{"intermediate_size": 1536, "norm": "layernorm", "norm_eps": 1e-05, "qk_norm": false, "bias": "none", "parallel_block": true, "init_std_qkv": 0.0255, "init_std_o": 0.0, "beta1": 0.95, "weight_decay": 0.0047, "schedule": "wsd", "max_seq_len": 1024}
Each number is 128 + 32 x the weight over its row's rms, rounded and kept within 0 to 255. Layers, rows and columns count from 0. Numbers have three digits each. The size before them is the row's rms in percent of the matrix's.

# up: layer 2 MLP up, 1536x384, rms 0.264, rows 312-328, columns 0-191
# down: layer 2 MLP down (transposed), 1536x384, rms 0.116, rows 312-327, columns 0-191
up312 098:111116142150147091163146157087132087089140136148144118104114199157136111081168107169175112131072106193168163159104121131123124131124157096094145123124144111073137115058160169144165145167132085131142144078145108163065113112074159128105118167180154150146136076189147102152153089098136129144120126112145092164176163130136195042144126085071127135198144139093186088122130134103140160083123125149047107153150158099126133157124113046112120145088196132134084101141166125174156108181084140118121129120140141133136124178104122191158129096102095137115156167156096163111153166151224114077
down312 103:104134149101129187128068131120125111149161195127205125174163184170142091100121107143059114113101150091107185156105124158158109107105114139140127178145076130174151098113075152129132053131163092145156159091131143143153101109102164157159136132076133137114142099150107130157160183104148122123126140100140133073144105194110080085153141148075098103150135070163069116147134119115155136126173086114094129196154158100124126141102148171146078117132161179157142109138119184167082104089126113099135118098115097094147139082122111097164174124136153145137112145120125096076138119158096167047
up313 075:099114155167140188118141118088113154151157101097169105146125090118142140097116131091131169153104132161080146148143064122139135134089109136127148133102158187098143125158126117158056149091096186080078121117110172088053169200091152079108100118118105167094162102133146156139076131139168137133140109140122102141154190126114156180125143141153093162065054124085117103126152141120094107049113127114173110111102161136089128188145144084138143088116167153143187095124116168066141100115117185143105100086111129147153125117151126163155100087130122134075144180169155104125058180077167090149
down313 074:146091088117145111115150100139150105107139125120137177195071124157126050127145133131077144206112053151099164111145130116132094126169168064134106140074185121146112131188092142183064092096113126135138071113110090162070154175078122054147108113073104078120158149129164183160092171100164091165114162146108110128110153167169120089114120110181084172087111111156152170107161197148112137109133081131149125151184090137118126166079155077149174082126152110147091128143126142175118069120131204109132151148112150217128170137140104140111100084106119103115087216171171111141130121106087103097
up314 099:173165074062147175172092134153128104135088156119105120125143159083123143079098135132164140116155149068081097130130137120153095143118116051130055107130150145147128113149103149177113104192121162098157150143163111146131062109155140128073119132179112103082124154148097057133162106171136105147149136201138104090122127127126100096107151175152082118130175081143097113123199125207096148096120158141149113172180116126171140159137114063150118176101174137087175200154097156117141116125169079146125127136107154110095162080157179168078101124139147130065138151137120111122099139065077129153
down314 096:107086146118135083140131125158117139134111150121115164151068136118157206088133122140150140142164108136143099130114193137127138166103114171086136166180124082125181141160135137129068078109079099197155167157123122103135130117117187137101139092137142062113073135150177118168148056137170093133111175135129133151123140147199133097126081141111124103102150097097144106179140155191119119158189172127074199084128138096091135105099149144131145130144140178062121162115085116094073090116104141123177198095121126140148072104104048113132128077110106135127125125210150150111158136117118137142
up315 048:124127135121065129078180156157111073072052086098158111137098114139097148160101154157119142151117144085116105092146110220128135159160102131127106179161112111117099181145123129102167104122147154130093130205118105098141129166132138182081143167111136133112129148119119064135063074160134116142152117132093137076063091151130114140129136123087209117081120133162131119017165092112117137157141096105136094098108130177136133090099146125137126063106103167115068110107122106175146121144137146159145154109091145138121087105037146091140203161110147045133087103097151127093135108102134155167
down315 047:135103172102084137051157146099114085111040102128111153171108086119085128149124122142145109134102109095092081111164145190132141135154152092112117126122117151121123102144095141117150139120155149134160150129116150136115107173097170146078086147112146158119135132136143123100082110129112090120110142137159141112081125119083129149177119184114183141131081088135131139032169139129133165102112092124127129083131102168140135141109098124070145085127116106116097132183094127176132108077155128149157184122146114103124130127074094082157144138114142143127055081134107099106108106070154193142
up316 094:115104148076072156168123146157136170086143134092139146119107157173030113156130151138171066075114127155123113135150130131108168092120156138051064128114098087155089095177115113108099213147103178157101090155140130151040155163090099107154150135140096119100078141022090174188082127153120105122142104143078099165115138116122119108099168076114124155106186153133156186122138090100100108067144171143186084179144099110134093139146150102121181168165112188135120075196112115158135096124160094134148111117166121144095182142152116141128138136130132150139115048166129169098219127104132118175
down316 096:142093112115010160120126126135136141134115160140102088104126113116124150109142143149151061162157149108098141130158121130141103099139120107070129123166133154155131093161131153149136161152143115091156090072086136081122141130170164166121148099123149096137130087137104137124088139129166103098153090140143156070137155127144081112135135132119111170031138114176192180159156074114132088075149179128159130161165174180116085093095128090080115118188136134077159121172137110129176098102115120137101157104144136103060113152158074127187079145029127114088106142170168120120119157125137168085
up317 084:149179142089156150082071084106136161158144172110137132091121137122157139098169095178109195144155127170182168105151133124133122122077096109105138138103128085066107115097090102168099094165154170147127131143185138143135103166101100147156170140122114168089050111159176147095161140087151140137106122120138108083197130158122105146149145119148132114111167147100127142154150145178121137139202132071106171082162149126063077143096103131186183144186102096089142120161172118118092069145138104170113135204110143160098152140173130112119166166128164155121101186096117117114163127113154123137
down317 088:108213075243166116107081064145103132095129113134118133125132137119151179141186087174116210122108155148118227082151125109099118083092076135135122135170160092093071121118135125148118098165121126180078160139107140135062104093137110062178175121091125144095105117157123171125110140093116173141075150109157135163170130136129112129166119113113139129143165139166049081161063117181173154173181164084141158083179094129101068097147150133194191099155140199129111113123117127127047099114114107167093117092125093103157098084124142083127097080120173148114083150083136120139182093118152094114
up318 103:159075133197109139129121106152128118125175119167176127145157156133086149140134162133164111117121166152162099148112125128061097118110122105111146196156041093125082145131119066140149105109102132101099109154171118142103146090131082133104134079109110131181110162085108140107106175138104118126168146138150035099065142102083111128196173143154140095106130137150156137141088118097131110125128161187134162099192142177147153143138174153125186103123118114166146084141149054106161125147120139198140140193079123149081090112089171113175124064175139083141096154147180125146139121175117154095
down318 100:125074143126124140139101078143099136070133132202122108156165183161155126117112143164031144122134173146114093102117172120109133102158155119113138126110068152206116160122109219124154141143128150136167146115118142102160147082104113095127143141166120080192151093117115161071091189120133105093104126165137085019113093094142139075188168118129158175085155132126120155079160191162170124167130090103129110093128118123126077169178125138118107160156111189145174134130156090119149116126105204136157143121107106120123077114082169112171142063129126133165133189156145199115141198163107102054
up319 109:168100104177184107097126081134148130150164113145188164092145110117154163131150126090136152103117176117143138117084139154136110063148090120173086115081145096136185101145068074101152083117078166149125105091152142112115144107136151121093105132149070119133117124157131108136207096117116043138138174129163092095114070072139146118122136125155187089098145096144157080142035093089144159122211126155069155135131130091127118158165131145106223151112144182161127158078062111129150123105110105138152133107217146120142110167159127123154167166100118123123135127123065122104093151160089149133
down319 105:100105078151150104119134145121174170138074140138084155101141149141170124127184158144123077131104142153113135125122078087137111061185084093175111132122117110095099066130137151075118010156074134221151134152136135146085125078084125146174150140153062116128151164203101149116112087122104050092151211110187061134161157158106150138147144059153146135114122045095117092178069151133114139174113116136087185143102118132136090129123118101106166141085100132163151185126129157111145151083121106162132151095160103157143095154163141080141170159102138029088078113111130130139122123170111090162
up320 108:181101167129168136198094133078132107155125121191139099078121158103161065148092147141156112086135110146131092129146136130071075129120121151123132136104131139075211029135056124227127195138087136135091155106117150097136102155057117100129086098142075155124085145188083138114117109151083123058085139167135134117154118160135123079096146068113174143154183079134118184120106152198090132114161126186119106097106138115153080165143107135143137107151102125143162126163150137111147119135162136096159078179122125103156134101156121128145122123155164118103183135133137088161106069187111123138
down320 126:117097082123175102119085156127131123097127142147127142111173150116116132119096159125118158128095096180161131124131154122133135158104056174140141192144114124084164137098127077197116172080068106116076196123055078126175163162083107122183132127130098111065140081093169075127062123129117117111145120123162148154118088182144135148157148044110124131150126138049102163151121101150173172118135130165096095133151121116129130116134117069149113078204092089123145147119157114081113146112161100158140092088142142125135144111145148117109085134126126099137171105110192128113146098145107156175
up321 130:100133090127143162166166138138119139074109099117118195132098133130103147168091061107171089145108166120147084117146126150164076116112147100164162146127090109094101187104147090182135134149092171139148158180097202099141152162133164139114145127053160121147088144126176158075122197151165179125151053138121071105039126116072110131153151129156099103180157162112130083120113206065118088103060102125162129162173099107089102075149107075142152130130125154117149105102120067125125075140169163098115153113127114144147110107140145108116144068104114149131143084125138173102153176105078142129
down321 115:151115142116106154204146055142162141186193120101173088134044131116142138140074163105136149123115140114123116074113125134116153079075092136101157152194134163098129188093111126119124104140133121169091127069136165037155159184144101104081170111155120188051100102169165094174111078135164107103094127171168141124180131099117094113136181142173143161165145107085152136146122098076128115110139161074136122109176130161187153094144152140121098130157083047136162102092101122142113078102083127089107131090133116090081136179160159195091109136126129095152150131212136105113128013161133097130
up322 101:086126180092071114090115140157134125134114083083157026139073172108169120127164109157155143129150171144133145169142180129140082111092168174104134130114138165187169110105131070127165096115129121188125021119132172094115101145151119170109121129115111111137129114164125080072132205195093096138153160185135087159134138101118192148117159167108123196151087153188169123133116101079123133124128119145113138083144086138139063065051139123149130129108107102107105163080106150115163078071105104186172197138131133119127093184158149092127091157127141139152149129120183088137136161184158141113
down322 111:108102091126142115066108132131098151126176173106118086165156141117130087112109066105141122094142115080105209105112068149211097122178078107189105117115149184145165131117124095114136107162076134128138142170135126143173083126164142175148055142190137140115101158181123161156119126125142114115154180149156075131179129046101145061149096185157098117103135116123129093163143115088131163074137115192153149079139097125192126101135123141136130172112143144145144114197153132080179117125077099158178133082123152209096123145138170109094105107124119127066180150153115117165144145148070119155
up323 119:125105116132114089149106084142130133133136103152179120124153107080134163130163164134164160096076133147133113143144092100115161182172107170088107128146145154094135106121124092144108082137063150144147147123170100139101122076099144065110112176096167116120036079176174108110081117106100119124102112142125092211173133178118111162105150114098210156059152136153101167148085136127153104065156096123142125161110098123145149144084121169100162132134155035137152197073147080095095065132159121144116117090116155149094172115121121117156094127144125132131182124167068144187162167189075044128
down323 119:099072152108095095117116107154096114117093127127079138110181126111174137104155162121137126060142081115167156145125162118126147097169130194098130159138078094144143131169123161114093168128084120080122101159159080083106136093129142123164131119120112140138132116104110103134106055066134109160142119122154116154166116092137096158107135133105147137135124135108152070169214122100090159103126114126098172170130141088110138196150103098117146130102208116106127167118144108124110158158212140068123117147112136110064156161149145147137192131100128114149189233124145147103159100160106125135
up324 090:147152146098100174123106056076111121116115172101117144142088181151152160163126185207103151196140079090143192141130152158141122120126157125096136123129174178118087091135129109121195134073150103142152147108160129099087131094136079055106133114155165145097092091138139131053209108123087111142098157129093127140113122079051161194135178134068132114137097186100131172093096104068110141170105131107126131044102081164160141088179138094114038154095099110092138110102094186075085156167159150160118117151163125128096118166068126166132126078155133137094104134095140142108153136134114149114
down324 096:136136072158123071193129125080135082109134125140158069168141166114124144125080143115112160140122151105174134121178115100135168086093054125166088179155134131137106161115120118099103090095130166075152104150159212146106148144088152123138111083092068148101158132126118092115124200137071203105103153188117113102124128115088124147137132122118163124123155116112160101068117143130133126131154178074112171140098155071126159136085137118114112129183126112069104034153130146064098117144097147123133087117101111070113140186101068119090168097173089109171123095160124103101191154136163179112
up325 092:134173118160202136112128081139079142102115127115106103193052163129103186101098116132139153125120164121140115120164147133137135111197122123154105141090161182142126076122177165182150143128117147147086073058111128147109140207108214117129144115146106118143103152116137160129140135115118117135138223101131069182153116132134152164117141133076112139126160100127104146165113126113117127109158129119083118162124095145117146119148149152092113139117166134118167159092182115137106086111159123109178100114090156112063153109111142150125084194137161092165156104104114097162128170091136171135
down325 092:070102131115099095091045171105130129076153163112124136131111159074143130111095103115195165116149165133141144099150135163150195098154136136091140070140168116185097146120141142079074141103139155121122144152109082157114074156139089091207103182072180136139084158129112110122091164109140149148125167099128125155136100096137120185086114107141072056130110133133136137140127112139114119098079099117188150108083089177176139125148121169161100140074093170162186124121082157146090095195169093149134134080109119093125090097096205155145112192113198104155150118084156184140159143148098142164
up326 105:117101136087151067140105108082146122180177127091120154160109136119133131118076051102114187145066099142134038177133128160112156107188138114180121121100112130130162081128156143182169162134098130102159121123123096112178143106130116121110113164153179156181148106173160109090110075115117128144084127138164136154124098165146089035072108127118140093170089118074125122198064141184122126126083154168131165147116141120094093108159147108125097141161128098113173170111129108108121103170133131132132067124111173128091158108115160139134110123122137144021116178080104128143104159142160097156
down326 102:090142095113120147161095080178118127105102155126093145164130074174116159093109072130139072093117146170117127092149148137122149143127108127132091147136116138114150085165136111091093121128145152113052136107140147162077152131165136052157149094124115078147022148166149149130152104138139135103088152230087085151160107095159158155121113166134110186110077132126071112138129157171126102123086144177113122122082152122103121065129153118116139225099133184163177129084116171119164117109139131136178107129135168130172115146191172122147164080168134083152103096143122130170123104080077182185
up327 096:135124144122097099218093187162110156191149083125116113162158120079113102160141149094124100100105060124137084172157115105150115115131150178118178086132166151104155180085128181156142084164122130104116087162138176196146169155121089086105120141136122164102096177183134143105150119089044077103133144094194096146138117158164166124132081126103140151157171121125160111103135107131207108133151091124156126118124191101127103155100091160084143170157114135087046120131148137113111073114148101112097129114138164058124156080132112178059143117140111171071148152125151150140159153120137113124
down327 096:179139131092103152210108152147142119154169140161103097155099173157119130154103107096179147088175122132119112153140143128127130155156134137079098159106195095096132143139127107143139091162128074086109166165143183167181206089196108137144119160184109080128134141148151128140128145122079117091162100120140112151136165182140160121135066128096068102100164130125180125181141086092204076122166062122147119125132140114124104174093185178128122126108189121074083178152119159095136116130133114077087165094146112120094129048152117145055155088145058145101128177124199129109156175186107157118
up328 125:135076157176120126119145135143159118164198161072139130105089129162111121145164139169098056087120176088161108123172145174117137106133127116137137120170153089121157123068099127089127097153154155146157153099118097123141178131091169068152152152191155126191128156093110154198100045169160109140086159071173149099125155113122144164138144091083167168183101148101153090105145156127130151126135153116147167148112174162171143086130142056093154128144090104111142113113077121154173095101113152096209089126138100089075163095154160163113127179120108064128100182093142091151075112123127124067